From a checkpoint of a small transformer trained on Wikipedia.
Size: 14 layers, width 64, MLP 256 tanh GELU, vocabulary 8192, 1.22M parameters.
Architecture: LayerNorm before each block, rotary positions, biases.
Training: 93M tokens, 7940 steps.
Each number is 128 + 32 x the weight over its row's rms, rounded and kept within 0 to 255. Layers, rows and columns count from 0. Numbers have three digits each. The size before them is the row's rms in percent of the matrix's.

# layer 2 MLP down (transposed), 256x64, rms 0.118, rows 132-238, columns 0-63
120:056120071085069161122098179127078143105208081130094142113122159156092141160176121153144133139100176120141119179167125093173061132175152104100131116131108117108112116146155128104080156133129147
077:132113058099113187106182138153120100123160123164110163134160099182130112143183184080131133106118138131171143161093136149150168130098186147119147112168129114118176088104117206093176102125154075
084:173123109110145177094226109137109107139168128126173127122166130113159114141154104121081168079070079112140106080130176138152127188104128171130137167111138170145141109092184074126097080132111148
078:171153150141132130155216093146141094138095121055124135102129157125099089169119096198144132099153208103098149163139119103112131137080099177097081112111096146155157107157113119100102157097074108
099:113081126115174067168127098126046113079131084064118116112115101125137105159100179144133122098162181112098142110112128122137089122192156161168152159124132173073171179134120126123087112081152145
095:116108112119118150129126148110062108115114155168101198142129136078079119161116135158143117084153048099091139099163133099141129110184156117113161198110107196100114111165157142105068102186109123
092:162133089114119110089108083150132101099125105161194138209127133143097111111098132046159152101120103173156141128143160147132123112092075137099109134082159079162095132158116110147207099065142142
084:142132085118079112075141132099082167148103146111136095162090134132137119142134096123137222113125157109103184132145174172151071166123109155054081155187106134124149099151186089092154110131147129
087:138216103085105077125212142158144122169164064152100135132122124107122077088097099135064139099190092082159190149091146131149154114115136154161120106128134106124122149156132137161168105115133115
099:163185160188177078123151132149138100148121129098117160169170142134072161144113086159091148082138187086137162153118115125099157120078240097106144152106097107142105103136114105112151118131104143
103:175100166148131111122179143189122170168105152094136106085115108138156130133105130055145183080146095163101155115155134110073168070164157092163088106195138098136113193135154126114128155097144125
105:135127206213102149085140138139131119167171125177148126103094161112141139117180132083153142130126127164156117099132132125144120116092131149081102093183150150073096204117153167151092067148095155
089:129144055108103093053156123158189137148096081107149181136129137135159129134174096169147117080153141128094115097136097152105154088123108124190091143112128051184152119127145088116140110191142144
100:136124103176164147101200121091127096122149099170104098148132080165130141122121100180159108131101157145209161099102097130133090093109173087141206072136099127111098172134129113105133113157193104
107:114168096156120160124089136095096158134105092184140083187162061160186085096139151137114162087134149115168190203080115119156118126127128091164136137100103161182095093145100149118101134106110131
093:136138072089136177225124173099112149083129157141129151105143161112132106096142128121089134166122133171175144157162147108133123100041113125079138137112132118061125131144175150114128164151181068
092:121154111134190178117093135097124122093097204152131070131109110116150186128061090176181141177078092144127130120122137210095106098096085147141130122164142121170134126101120140141165161153159115
109:135163098084134155144176066170187152119122125095181137103110088168124132130154111110115141183115146118147130080104131116146050133117114113144196172186127085124107114033110110103138123144096127
094:093149093136138126102131113180139043141165137144105124138099196186142121196083136107121148108084116077119130147149153140192153130141221127087090178105145119076137146120102112130153115129136107
081:137135117153141130064155112125179133152078174087152100103142106155087081143115155127165063096121146124156079166137106116101088104161148145120089119072154136077111119169125093084188150178102188
093:139126145112089111098127169164164120115103116116175171101180120174174111164113168159085058113115103136164066110104129177093080148130115129147114116150159071140162176164127120057168122166122091
088:132191104162134129105243072130157155131146124107214126098126099117088168140132144124110137134118143102109123113091135147077162111113167185132165131106140121124115086107127211075115117112127121
115:126178118085144067114192114154109135103154135180073122176094151090114150100119097082081137158109100125127207162109142140084141090153151175159153125112113093155157183126132111114053102134131110
099:143108129156151108105213111144134208158144084050089197075109085124126118134121165142092082101119151097132064156122116202143141117122118173104170157127156110133126155140105124143137110099117133
090:129140106127132072134083129056116161133113143130071177131181146095115163137130114110096130192071160055120132150175152169154088125118086147154115141126131161117138158163076131121110117165127040
098:212098115168162097106121135134126179153160144052107088148157076149135179112153093054157092128123106118158125083110096123110182094133163147133162162139133171116112104104118144143054125140144099
135:113051112126169124092089148107173105103148147180081109147099120163124112094132083131140135163147165158151033114087099113132127160159049149085100136131149138142143128101125114184175154161161156
112:087119130147156115176132124120150172176099125158106109058087137086187139172148153166180166115115099145112165067194118105149171142133144148069154099124166144127157137096132181087176104119159116
084:115185062129107107125133176145105135198112170177146130079155081112102136133144109161146083200153096148154103096173111109153129065131158183119159127051119097144148145175147150135116144137141114
104:095221137097164208124104140141107128099131158101152133114181132086072121118154085126151147073126099138117118155149111172132099088105145167140080103136069178108151158156137139103140172067107132
105:133147129107114184093161118103118192096187154104099112145104084120094149127189116159124149143117173117107115157192142104105094149099062113082181080152151158172118087187118151161129118084135094
090:085153095137114147081125161155102112153197080188102141085195134188110133128148127142193129086132166100157148148129158137140157076130124134122164083086134187083129146101079150114160142168098146
117:130117122055112115070133114131150143134137081108142130093152088147140128134103085076151149105087145122102076113135071112127150167150157139144102169176154067124100233134183106142143138101145182
083:165149128125080094029098154130134111137115170120163102069159113130158195155058135085135111175107157158111092113147130169092115126124176126146115136111152096169103150120150145091088126128165064
109:141137072139080095107082118142128116127155183107100107130154091131105157051185126138130141146188123098146104111125119132123117129116102072155144148169126144150174212144198083120128152192135174
112:119127108127120061125103105168130089136017103121133140155174112119148177098104108140105183152111122160100118136130116159078151125138163129116082140158098144150132202118125089044175130102132097
096:101159121255117129146136116128096083100123081160113150125153115142112127120116113078161129128045181106127106120115102078127104151128198152163131128089113113071166138137125160119097100170133125
102:170099125116106103121144128162156149156143109135155174197123141106100134142134169118098127154147149097162159081076071112097138065083160129149078205112104176187124099165108098160165085117161120
109:105209155149125117153090145114135104166155101104111155110147157127103132128113109120105161101141122172118166179130061129119104122092210140091065158152097129141180148086123184143062122086079130
091:107136137104118183086177143128178136127092141131067132068115095157120149174059151155112100063171123086152134039139095174148140147105136114147083130176131135099167151128084138100160129149124148
088:161128115159094155079134171192148151096141130153168182062152093146174114120074128095136140120111132130071155138161100138141163124062164144183095134147131058129165132121188093087112125149155137
112:142156093119155118108137169195078145115136090062140126132145141139148146130134139165139155164157153132111124163136081104109130099158158105128113101042075064176108096213154115105085081143106134
090:128144170094102120135099137151095155130106172119131134135102107135079150111137091106166085175079148190153161152138105120121207118121114141145164171138140077086149085161099211191075155118124157
117:128100038049165175169113187116141098112135111154074126154078135163165110147104117126122131135090178122140125120127167181123123192111113080117107144138162131103201109099120158167116098114108128
099:141183175167141069115118125148204160120126118135113198113135139127081174102170072093134091140134127094080155121108130124134186116119126184112085121116141070168117061165116126147164144174130130
132:109177120158076124139145154105094143126139143180116119112100120103116143111122172148116154189175194091171109171179172068099120148179079119114187150136088107075098092119088123116101172117093135
103:097101076111162166048160138181145095131146092125164120154128120102172142182170111163151115110133156124137121128182098195163076147080106126119109115147123132089135120204148077077127131082117124
092:119145091110111109197096145151155128158106081100159122091155176130113123130192063081129158130106142118112109038152125173131102056121190123107091159185172110108143131137147104131121128139174116
090:118164103097126166116184098110109086109078200064178097121115128115152124099131173127120052084109140139134147167106105134180075144127115145097072101142147171139168135168109172119116158076130157
087:141068096122132100157170115135165071114134161053119131052179163106123108181157122175107139088120106081117099116127174091150136176153150113090097120120077141132152153095123110126165178157112081
107:132139157126095168081180139103110117174076086166129140080144089151155146100148165178004088112151090155151095129147111127146130137114164135120118101113158096147170125113173157092151140164091125
092:091080137117145108162110119080129159170064105136112118162126112052112156114152137100187119156143147177140137184143168108151097131166135135186102214186154133175126112132125100162094163100115130
104:156121194148139086100073119165151134110112162123135109141191120122130142105078147145169009110107110116133099073097100144080198114143171123135099136129159123121100102110099127169128121073140139
074:132167125182132123133078121096111154132114133121097137166187132133118060187123072128142127051137158123138119124079125125088114111068170130096098165099165201140142191178114113121139117171095144
077:117136156105100151078152147143093126135161118121155104067137165120125163189161123152148151082104099062090142160177077160144102138115176174156073152149155095119135115104153196096118091184153095
107:134148183124164151122047141141133128127074112125114163158167072141130164104186144109118082118101148150125109157143136117106112119087120130133162141097124108110109122188167046083104125216091171
094:119136168119194057108151151135198106077171109142130133127156095136200092144170060093165121122164140172138122113151153125081161151084075121120160138097136127113166119124119149127079078090113133
105:146111105144144165153125098143151157136123141087127143110152120148154105119175152141100124090092104159177162120111079232132127147106159027107088113097103144122133160082140173085150168076114162
109:110170193172093194082093116085142124074113123116077109148147107125097163129141156113133098134128071137121124184139128157122129119097173148124161091162112119114140219131136043085152146151139132
100:134192126161141146105185115146118098124095126057136067061201155128088135076132132084112089117129098137130154118129151142059151155119161092131124145155147134160137131092107171192134068107137110
107:120210144140165162070135142111149129103053137164128135083094151155130142062132123122107095145050107144161091106122158128135107111159093139152161198119180060129089131094141082133130123128119120
064:138107146154073110154146116141169154124113125137135132156189109166096147151099133204128111143104182108061181102090119132147084167089135164190118136069083074130153127082160154127131156159101085
082:139087152080088132143133116092134160135130108100151141152156146200098118214139126095141166086081162118167109146148153135131094115062165167052156118124114120135169117115132196152128071082133127
083:086070092132138128132152133061108154136117172101102128161118106161144122165089178113096106129115245106181168117119128141131100065106103133118106154118106170090135139159113125096181116172168130
089:081122095152181169139134127097147140211154139117143200159100135157105094118162097142125139185136152138196090123092066115081136094096147094095101140087160187154105114109122123150145122161102168
120:115151123104125074126086103141193104084099119148086096134150101109110121125136162119113143122112050063159139144117155193145086119192138155155124105175116159111104142200140125120126188101107194
099:086135124127115113176080118140170156139110134199093152136174102098073111099158175102133149099166104114082172130089128110056098123149093107138161182139122195128132133106152063102174113162160133
106:154203178157104105089085142123092056142102123145074103157142093115145192152156153131085144171059130137142134183131141109097115157138076086093150142137179136119156124170140085103143108165132122
129:137136124074157159179102102115152141204084150159070131135104081126150130132160168139114153183164161079086110106118145164131144115172058152082122129092199166102109097095101121119096135150100133
092:108115130089086181101141093108107150107116135160104173124182145092091144104111101088096169157066181121162170034157142170101113128153086124101125105111142145132138158094134161140175086131081084
131:107091184134122059159165132107133134159137125123108134186072112118140160077123157123138108167110171182155094161179133069120116112125124113111123102151119107129046098145133069213161133105103143
100:126191195192115106155143123133110175138092127118097120115151155120076128127119080106129106100126045193099140146155157180138067064083118111112132133140135135180139161139089180156117102118115146
105:049155114086128081138124152079113171162112113111135095102101168142139163102127151101154157130099195163140151192177127082144108147154108119158165104094168158114091122074157140190156124096165160
098:158122139149063155126135166174100156146127111104105145082157103152152137116164122136113151129094183167152189184166082178089126084144169106124167151152138108161120094145097186061099077110109098
073:131077069099106231114113141133139180114084125101131105154160124133151173116168122093134129101181097193173124123154122086088133086085101105157099189134088111139093129127093164138138110135125086
095:177188127178069146126119117132077120139154119131118176141119169151130133112118104109055074122117065081092185122134136094080121149105103163191125089140122045124157131138153118097110144165149117
096:165126138126093105139159162191112128126153184127132147111133117067096139107096072188171150088117139132080134099142146155105142153119179117140118161117075203127167106132110085099175162138060077
089:133113125063140155097129113106083141172133138166173177189079086124167098124112115123203057110159068157121095089081131120118101115111112116088113137172118137112159115186118141063138110148150139
085:127150136117116115065181151179060121097040130127133138113114112135103131072125141162176109099092158114112179106108157147139086142130148180154117184138090130159114140166163114201144152137071149
082:137106116164133082098148092162145177116111147143110165049088179092159126124053120104129157150138089177136106147039129166120182114151136154174134141116133131207119103117135089128143163118133140
094:113165140005102138134123135123198113122133134143146172111160114158147094157162112136131176122093160123146100174173108148142069129094136103143117084168130083156076131120185140116148185146106115
115:144138086197048150105145124188133137146115129101132119080142112112101200146121128128095123160171117075111073139106090161091101111136130108091135159144097141215103177168123124110138162074123121
088:136115135114051105128101079119136151157124168119114140140127102131145104128134144139140130125145177119139128193064065135062100108114134097113117112142106180186088117112138205159131170037107097
092:121103115069133125084180104104062131157090125110104162152090108159195174133109166162079099087146217116107121090200122104122116161106143166105154141138118134135168134102138111123131169148077112
088:197154138136054158073191126137145113148092117172157100088137107139130123123114132163053088164136123123125111100099138137163115085115218146154164149102182080127155125132122124149165161108154094
107:152081110133183145165126130133153094089048177147135167187150140086105157051138103153118147160089165124150167153101110131153082126150183117107152167133118111061089092126112093112120137147137084
083:107173166112127112186114096076130131201096127106080162138130117157100116116139120116128151184057122126139172084163137131075120140141045172061170125107125107156147152114107109128074111123172115
086:191146129164183091095174110127227125119183099085091130131120104099125182174131126154082146114177121131140156170123095125063131153062137130139089111106115069159099117134112116104114115119109122
117:103113103121170145156132185126154160170118124117136124142169109195102129142168148050115080094144114139043125069119136131152131130056133151176131155145146090208165146130147122174143097138126118
106:181144134099117102091179127132144116141187109165185102131156136137173098142146059107071221091076084161142112137120151144155111134111098126140150130139121104155161173140154115110094092064086141
073:132158069127092199135187117154169163174112146156151140094090103146121105147103103186099036103144084131156106146087116137146152147153085179108111110161111155113137131160123166128188106122142083
072:128120078116127154103165161125133126109057136089092138136119104107078123191129114195142126133137157091136126135175054132105158175168137117119105156129101188109178144200092068096123166137152147
105:129166114126114103091090127086114131164160129138168099094176178154132167185144105165138105119183138163196105088049127136129124086115185110059129163153131088131133096158128106121104190104115114
103:192114135144120097071148137122155108148143118125178188134093103141114141206173080187049092133124159156092081127069104128118115122090142101161178125121154181106135144162134127101125143136094096
096:134091120114140174105142151099138125196081059121105133129120072164125152133169122211176086103067113154138094107105109127143112108096142152135139176165134135101157140102116092167076185148074108
115:103184165125167089109166147103063140108101189148111135168148151109130113132127119140150141113105145120151084081120081148173119175206104157093072159137087119098083150119135114147218139118114152
105:143204159134079115098161141135120105131158166060113143085133130067055135159165074131120160103202105142103160159152119119106078155108150129091129121130070134157155170122124145105120143134135194
099:124168136119064170102100148093090133148126123151117120139098140144072082213070084090138079133121133137139154100166108158135153172136231104144111121128125148125114142121120094105080192102130117
074:107128152046133094092094102162184102127084172103159157081159074136115180144096132094159098104162126128114103119114118143135132057142154099173133073130129183169090144134156156097157130093126180
101:195138103072151173082092131065165107117102113189141106156131089156139104114091088103135124085092085144156157114108142124159160132136095194127167108166143117131180131151119161153127140136137219
151:113170145096097117105132164133119122138135099160106072182061095144088163124109173112138148141118159118082149122104111062055166098157157113179121130153130071127104100140147142223102158116116112
085:158165174116055135075123158138117141158075127111112161147144101120188189123132162134100155102159167079138079128119134100133146153104179115067135091150055136122130160125153128090161156156105064
100:162157137122138098118124124134182131151101103097129117122140096139179128163149109134103103089129121162110119038136149139165199152174083188153079121066170067167071125105135186114147154136142131
080:113116137169140186110087140124146155108107115115103130054143069143095098124105137186107088164077121129161110088079160224127184147127123143161140146180172109098165123146117161132153177117113143
083:115112125142193154100143077198082094134089150152112149080122111104147121122143106151146095100155087127125089044190104205169175140102159123135112149125106180099148145091140164098103117142126151
125:112111110143100075150116146106068117140164087136138116172054131126116132103138150172156154168147184165142098161141117057120100107163075122195164109155164139129095085133103109181099088097155163
123:125098158142110141093128112096175085102149140130137133116086104126164104174126095127141172161145219137097134175194112117119115167120086070151189131084098153132063098082152116085131145174100138
# layer 2 MLP up, 256x64, rms 0.168, rows 133-239, columns 0-63
092:169108144190133072131121129118142099095160175128103076094116155151101204125110137134110117126176131106126114123133167053150121159157085147093167227151104139086112139094138119120126181157086138
079:164131143128165103131139137127173124133138112171129142074098108120171179113127077133122092185084124198140146113095112088108163157165100120153115166189072113119062153151173087121114118069152183
086:072091095140116110109122133071175122113109115115145132122132172160202139154139112046111141160130166146192074155166185115162155110141119116181123135131180125116155148121098072156081074114149131
109:085078157128132102128134104153096145061145136185139136128123107134116091125092181175129118171140131153170103148054174121115166125179077108131155077117164177096107111092075090096159092111167153
107:131104154118072128187053213107151116132111172141129138174158117149095127132073155143155153146121133115116102160149128100155114197153119132113133123090143142123086068089078082125164079090139174
098:110177112166102108178139111116067122055133129124120177172109067107106133113165133133179225126093152180139098111163104100114122095205103108132122140122117119103138123156104096158149110109135176
084:203101216153179130166149139096167150153146108169103146088139070125165133139081164136132113142131129167161122135122116059122124100189132145203133092155161105077105133152118118147106131093124158
090:097125178158149120142109137047107136153149103145046109169057166087106120162106172108133142135127148149144122166080132124114109134132142207107161078086139097125100120205169116127118162143109115
103:102147174140118070148118134064206113120114115173039127117129152099141166107111076120119122141170157150175113172111166083098186127123133166100136122098097179172124160151142106156098170124108122
095:098117130162147118189153080115175161090097155125088147128098167112121133089132171112105112143127158115121101129133063076162144071175124116090185159116121028177127143138134155155143173096160131
110:112125137080147112192050126088070070116138123202075145117104069138108115101076107119155126126177145140125146179134133131140203135160116162118159112128096107138113116178150098150167107121170138
092:084132082128120105159090135123127128102125111071125128141072157046114089112135139111148134129092134137143071168173154149180183123126067086161155128131152083184105129168160127173186098115147173
102:161121192130120084124160115142139140115143164143129109146127128130144091144176163081129161111070140111122078100101104110188151147108141127214141132177128118114030124099149088129199159135123176
115:120126132087137135168087156125086155103132089116179046087128125157141097152136202134162131142164146123095045120100107099196135126177097151165142113170136136120100118185135105164084152113161108
102:133133115121091133063097168154098118104159161116097086123128116148131108080051122148177100140207194165130133113138119122145074131130075041158143141148180135151128136136157138135083142143081110
082:145084112108161124158140141135092108088129183148100105128109132091130083125054148169141180114183171088155120174125090092105126143175129064157191162097109100180094101091077128136168128136136145
105:140146109176170103144099098083190136140113118138165104112087169145155219106084162092135132150118150104074109153087162080167087121204111117088156135130103109126113107116115091107099129108157187
090:128073186162102099182139163067150138122098113136080164119137079129134130085124122156118059159130145221123131151116075103134128167105046137141159136123137136167119137146128125129112177176161151
108:122100104134202120153143052126112111166149148160141143164077171092140131067150142103085185119102139192127155151114129085172057133159136141142109138061138105117110121166181109133141137098124170
101:107093146113174153186136078142162087132144189123125100201140124102152118105099135130155104205160128125105099084153075097116133162134104133101140078136095104162120096141073143137167101071185158
091:181061132131071147174078131144111142151164163168083129137101139117112078101103126113117136099222145091155099142130131106161116096145154181128122136170111100131082162128141059186142097121124088
116:138097160138118160150117105129108119094141094131066081168061177107077149115072138073093126130078163126128114181130135125135095117184136201107137128142144114136109148151146082161088178150201132
096:081051136095129087123132163154114130092109109132096142129097142117098088072125127059141186149151143179152057161089189138149117113111095100118156117109154197135123161139144085134186152116153142
099:126117148068099111127100164135110152091188147157109092132068161088065134145132135140117149143134153145143067082152057129138097108141081078155125147151181122133152120099207114136136202107142132
110:106109150120193128084080134102159148135140096130074075114088158080121160121080092063155138189168156114168119112128124082140141118200132110152122089194126112115146154115134083140120173143155081
127:124104115128168099151142192108081114070140167151101100111096148159091119130097088123125179140194159138142119185138138105109092161171079089083188109096098104111116086110115095156156161130128199
113:179142095111114113201180148161085127111103134092127115180142119116107087101077124157145157195097169119137055170141151123135121114149122067162187111120147166152090127130090118136137176090109079
088:108100096165176137164118125140117083094228103133066109106067147132164176128123166060170125108138154127119154124170187119122123148153125132138112128109100118118105084108101115122145163089063180
099:080176108087094141115104165148120064121115115113121076113137123172110163095113127128117144208073128156147095177110138134182168183174152126144134095119165096138109157127113088124115105035157130
109:128108147105087082110090175147166104074146116118103105162107151079127127104114159170151148201138111192178134138149069138133171150119077125174146137106128161162091104103116098146189065120085114
100:157070084125173058135101111115122161124128176111131165117092163107180190148114199134137119109146144130129131130165072101156127113146120140125180192119179139084088135107163157139092131056121149
121:162110126115139153120066095143153104103120090129109096166112173079135093101095110086136162156134144182158164118147141043180122170185122082193094099129165101087114148112186125147141092118135108
085:169120173095156147167090160136138127103175151088111086149135144067172120106145057151129151146170131114153053133171109123148106122149124091114124094124116080086130130064078127146102179144195159
111:103112129107052098134094136136148065119163096147151120146101141149077133075151092127126154160149131140058063158156104083139170155178067105139154121165156160149113100125131070106173098144164099
108:086104121150088075156135181150160124150093083136124079120094147137167132045119149106118117120128168152200096132095036132162145109141126090166144113110151122145110150175112081117100176101168132
111:103118133122131083111128189085146147146105193131112099164152098136175185062077086140098143146164128127163097166143116110143180107137112103083176111120170081172095127140073133110133171094143183
110:092165193136126095121115136112149154090148153111142082098119106124155197103087146115158160108108149162058133112106116057109141155170115133141131091150146091102131109204086091204115171105139139
104:134206126136181100124098100082124107095168121119136105114156142121146140087080113047113113138159152169135117186138121048107230164132163150110123165146126146133102116157098114174124127122152117
091:121148184091167091184098133136056119115116033107138128185146093130152112141108130150150177183112100138128141127185178107115137150199150136110155113094127140119092130077085092143113172119125126
094:142099121114140124152148060139127069156058171085100136153103137125140196084073061178077124152148118123145152136200169109147099145160127096090129152149180139111104091100130133150093156106128129
094:064104072088094105136099202104125145069136141124125117183147125107104099140153089097109171134168132154167064147155085124119202112188093140119125153088164140154132143146155137168144164122165154
099:084100118111153126128084125139119137093118142106144090143124163151135087183130068072127132145204153087092104108156182128121122155152126071195095084193140155137082189109109106140116153178121141
100:083094064140125134169117143181115133153125103168111096224116153107133146063103159110165111135167169183122089154144168096113102112148132084118071140111112088144137077181108108135123095093120098
107:109148163121112102172130126086120127090155061088140126133150127158096100112061086070139140150198208179066120156163139097085142169125117128116113154121172135136126065116124172141115143139152165
098:123114127109137120130087165077112152122064124168164060154161121128199110112088143154157163205126164109126106160125102121154157171145097128116142109156156103103122113149156044106089172082145170
109:175141174145117106133133103060109114118129211107135124149082127118127091047055149125161127165121119155151125121153137084145139218131128093157157173131121102120094126105138123117074107160152180
096:086138145063100129086134140082097081088122136137109084119101078111140167133074107132123129153154115121098153246115161131161140194174072117132170119109124155129117093089122123129134109169126159
085:095092092150166164171062149134161126134094130123122120150111162170152136046126148074146154137116164107124146134124169142147132113162141097099099103190168130152069058181119099104133114112126202
089:148155146156140099138066089083153121144088081130140132134104106155156165109145173129131084118110110166106081195130126132163163112091115123176146111142196139172068163159174128130065144135132200
097:152110175156142130147168136106104179140120153138150099094072133141149171055117150157084102140140131175154041178149124083162138130124110084148143091176105154169111154108126102123149082089140196
107:163107130173129108145110163101147105137118163105104105144115116131165111040084117109116101193146147152106084113169186123165064153144120124211133154173182089162087156145143074116120101119123121
100:107149114085167106125156060096066194110133127168077085130077133095193115106124135122142137195153147166157092115129143087113064075138136142134157134119195115114130142143153138133063135120148110
094:098151209103145084121117081103092118086129132144124101116175153122161205106126132081130115137110149170123149224171131101126075149112166153110145082103173144088080134088142121134129149134175132
095:144118058133131145123137118138198133113173190148106117124099156097136101098137125146100185149139175104136135147148163067167178159115111030141126090185131088108132091130108152168173126123116088
103:098109113099130099117083170058111113093148104128170141154149075104134139120145190139106069189170121189130097119164142117168163130154090137107128196140147143130117088128151111109146092047172130
108:103106154092184072113109092093136123136153172090122103160137194166176137086070152090129087135173147129117150135169098079163120112147105092153148126110119122102101088074164161138089191166135167
100:094160131145162140200087109125090109073092094109135139170133170144093119119088160112116120178111125159096164135160121151154125126185095089177096056090122064158126144107102123157153174074162139
106:137105123119141133111073134130148133080153104153141077165143045120080189116151139058104069143149139169107131176165128128189152144175134180085122127155125103113103141146161058118142129087160132
099:133136136134118112160148160095127040108169128117062150186093126115121116086082133181155163136111117169099144164117109108133190148145083128171193141121152092111126095155146083127160055151141163
105:117150131186132123117147214086123122077130180087127073144120136060117145126099158145133150149123111138125167123080065093161122161160065109184140150096180116169105097123136103151186120142117149
088:129141125144152154123153116175098119172248148188083169149101115105124145137118131167105119115130150127136134174157108041104180113142103121072148111116128146093078069098135123128119113096110097
089:103165158219135131150131123109121065130152147161137120120174110101165167073146116167092116147139116114122120108101126094131150136161123164160078154136077142112071180091129040122143196160119128
091:096113108068189137132179109122172183138116145143113155113083106033106130132103137143145128206159139190169135124110093114112135145136105092142170061105106150122123110076116131160101150118162170
092:126122122141049134131061133115115119142060095165103076216072146167130155133085108061146163162107128155105158110121150122155137118132125100126163065179136117132131096084095118169125153111153115
113:130102193120186085136080128104159108123113110117151160108086125171117157146058168161163186135114132102077154143084175059132196150182118147105130130083145149124087166139097101121139105127116144
104:104168098135104115116142127110137135140136097114123099134073119071120140079122176142119148179177153149186088123148128138151054105193094080108160140072131073191120095064089156123149127159117112
109:049139119102102118122109140135117124119159113091142109148152116069115152034155137179168155177151136193175117173138062152085076136144131110114173158066134138105123100118114102162104150132121144
106:120122081080152109162146123099143133122134129134116146156060079049157191132079166112119149171154137154130078157148156121165096162177096150055181155135152125130114073098082107134153111113148146
097:088134110125112139141168140076076154145102173157140038150119104128115151078103128157092079112118172141075070151146068128142146144108144116120185122110124103153113051189123112144115156116151172
095:156120170151166067139102154117120076091191149151116108099110130151127149118101138171135090165117153169147071133148076111136148176146127117185190111128114134204112140107105071181138113132112064
089:096155090095194127096132100139120091089159130179150082100109083119107180145110104165144114151161117117159150172135150053129171200211126166095129156104116130132105146106107074103137133136086130
099:102103174140055083132080163148169120161119116138078101140119165132154114129130113180139106168139148138152124155082143068148081124169109098151152144192169148112125125042167097125140124126138201
080:070146110175169137138131138096134171121061148117158095096094108129134103159107174131090181144108169083165042113132135064158153114194121100163130140132154139151113141150099072156159121150092102
085:138085168084074141189119152104078118112088079174110136138126126141173081138170065106142192150105129158150146138162136121106184179154142152106160083164122118145094105165120068130162153094117155
111:121169099160172118118153112102115133118157140193063113171098144142109113098165148080108076159156160147081098175138114102118182134184138128092127090077145080174100122133116128115182104092198121
087:113117149169146092170142094056162146140108038151119100147126118162180157148117151051075112119106161153117115160085136090118140089112084153152139139140190156149108171167113101161082150120144117
092:099092146137167125180069109145172116064118106148116130161111113098141075082110170112197169153131148165187147130128071129073168084130108141097124118151175138173101145181130095105154100094142122
089:103094131189072094118145174123136117151105155106062128176127107146076133084109093079113136087155133154083123143104154111155149128148145169129136129112162101170026101177172136124108142098179144
088:123113125099107135176159143124122103096109126107155156139137134152157084071092112155139160188155139088140124109196072058102104094196088100083133196091146135138087134089100132159165116136156090
102:167087129162079104119142192098140103150113111133141157150093168175071157106078139161139133139146160198122128197082138109120203080133102108141112117097148128080114124098125104161054144132142152
110:070165119166104076137121104058142122123112086114151063151095112153152173076182148121116139135132176150102086157152179143117093081170107133099125111142105120189109142129113121143103190120201121
098:122119142149124104156103181130068120117132090149081185188070188130110136084095107097135107112148164158106165137131119104175153090093068079112087075143149111165094103122131146172114156127185147
091:095145132131140100132117123101113088099222152173156119132097140094105123084165083151179160130168160111157146149123122166150078115133095072127111161120153087104089116119106126131062225151153131
086:121061088161125106121151170124126170096132130175076133106092127134125119148126119110094153141156162175117048222121137112184141122126103079134181108167113166083124155147159088133181088120119115
112:101100119113156083218117093104172155163087144176104143158112125063156148127087141135158145123107126093143137171125166121172115132174131104135168109135146048192080145148084105144072127120112127
099:147093128181081120102145165138130167132121158076119147124104145191147161093157110119107136125176158222113128141127100093112074138103078059144091127174166113080086156094085139157115153102130148
097:080173153141097114139142119076193140132130182127113116151093123123069121124081099129141176121157148172139112196114142057073140101128123173111127103101143112184122174135161080123075133161101174
105:064151109129084110182085167148126152101186099122121079196134146109106084114097158050127093130176140161083076133146163112150123137127083130115157125120156126158118113175131082154152131167164080
097:162132178194137113126090143118185094106155084152117137102102079144118142085151086099124179145107114183119117118099198140143169156157113079093117163171120108134064167124133045145144107147129135
089:157099131142092130092078097089153114160136180138138106139058134135152164086126122117077098161158164130094074185110171125143155081135097119167127083170113099158092140094087103166103081138193151
091:036137125073208136146166146130150102085213099111142107169131087139141100087095150162157150190123131131148146120094172081088140123128112095156093092120122153136092107143113140165116172122120142
100:206156109148096067102098177071111144121127111088127111084103111126193137167111183163151121180124143153147123175104113077096141108126126091158156165144086109104114149100118133172120107049137155
099:123100154146078050115066140161149117128185085169099131137136117115106134148165087079100112123108157189123071149087138134156174119108114142123130150144146156112070130150154076117208103079134149
107:101115120086103116121098184152176072099177098092125107203107161167088145129109142087148149167104168132108052145150121083161090147141135126178106105126203153135104088133143096149170129142099125
117:122121173135104087120153178117085173081138137138144089119137132095120097095051097132126121111179149157186060153132076112162130192162106106155188175112111110154094159140182077124121129122143126
091:161122118121141118177078106063174147145142122147105121169067156103102085129072178124136183147115167128083095137099138143119163116104036092127138143171158119155132126145175117077160106158174148
118:146141115171144103124131134104123178136128098172149094144045155129119135151139097103115172200135148115178085105205102107162140107144073075131127131122130089160118160172146091147094197082104112
090:132125092149157116157102140124141125132139170115147118114137188103137112059100091075115095175082140120153129113187059095107109184181109110144177129193085153180105119153084116135134103118171077
105:135152104104127117113115096135198135092164127148137110134128102120124149082181098176107111181168157140076121161187166112144135161128035089105130120191135178092073148104136087124133143102176109
112:116128149127097135175158151100141123099124104139065115155127185141134123124129101062143124149120155141084076123165130094148136108144093117127104125183201119157089082112138102227103208134165112
096:091131085094167126140143140152152098089114108127132098158099117078146065127142100123187196131167139124183157135140073124146082121133046136147164110110182127104107112154161141175115172124165192
103:084148143132097088141121141119118164115179123129148099174112117057063121096100163132110130084141127131120068175130080101194166121107054126143197107114173126151118105167163136141170093169129139
081:138079124149171133113131119155172142139143168141152085146107100188126120114159194128103099123167161148068075161122133071220148131128122103076094109154123132159073144082132107112173084115137091
087:111159144139048120169101147186126114116097142120078083174102171167138126115138160108093122132116152114119166132130117136079149150165120079124194147111138065176107137192095127172159078102085164
094:082102142137079092121120106131073124126110131129126154140149114112127173126132130169136112124185122145126098127092089097132120124128051120121129151204157136153015106107106133202133102101173189
107:160093176100101162149089102119098103103126091159137149142096122130137071134183177114113111166113155167081113155127108092141121156157135132188172112152132081127132137093109033186159109114143059
101:127125150102103109142139162105104157148154146162180064130096083113113071126081084150078190159146149144110119123102127102123079173205094146132182154123167112117127199119133061131156117160139118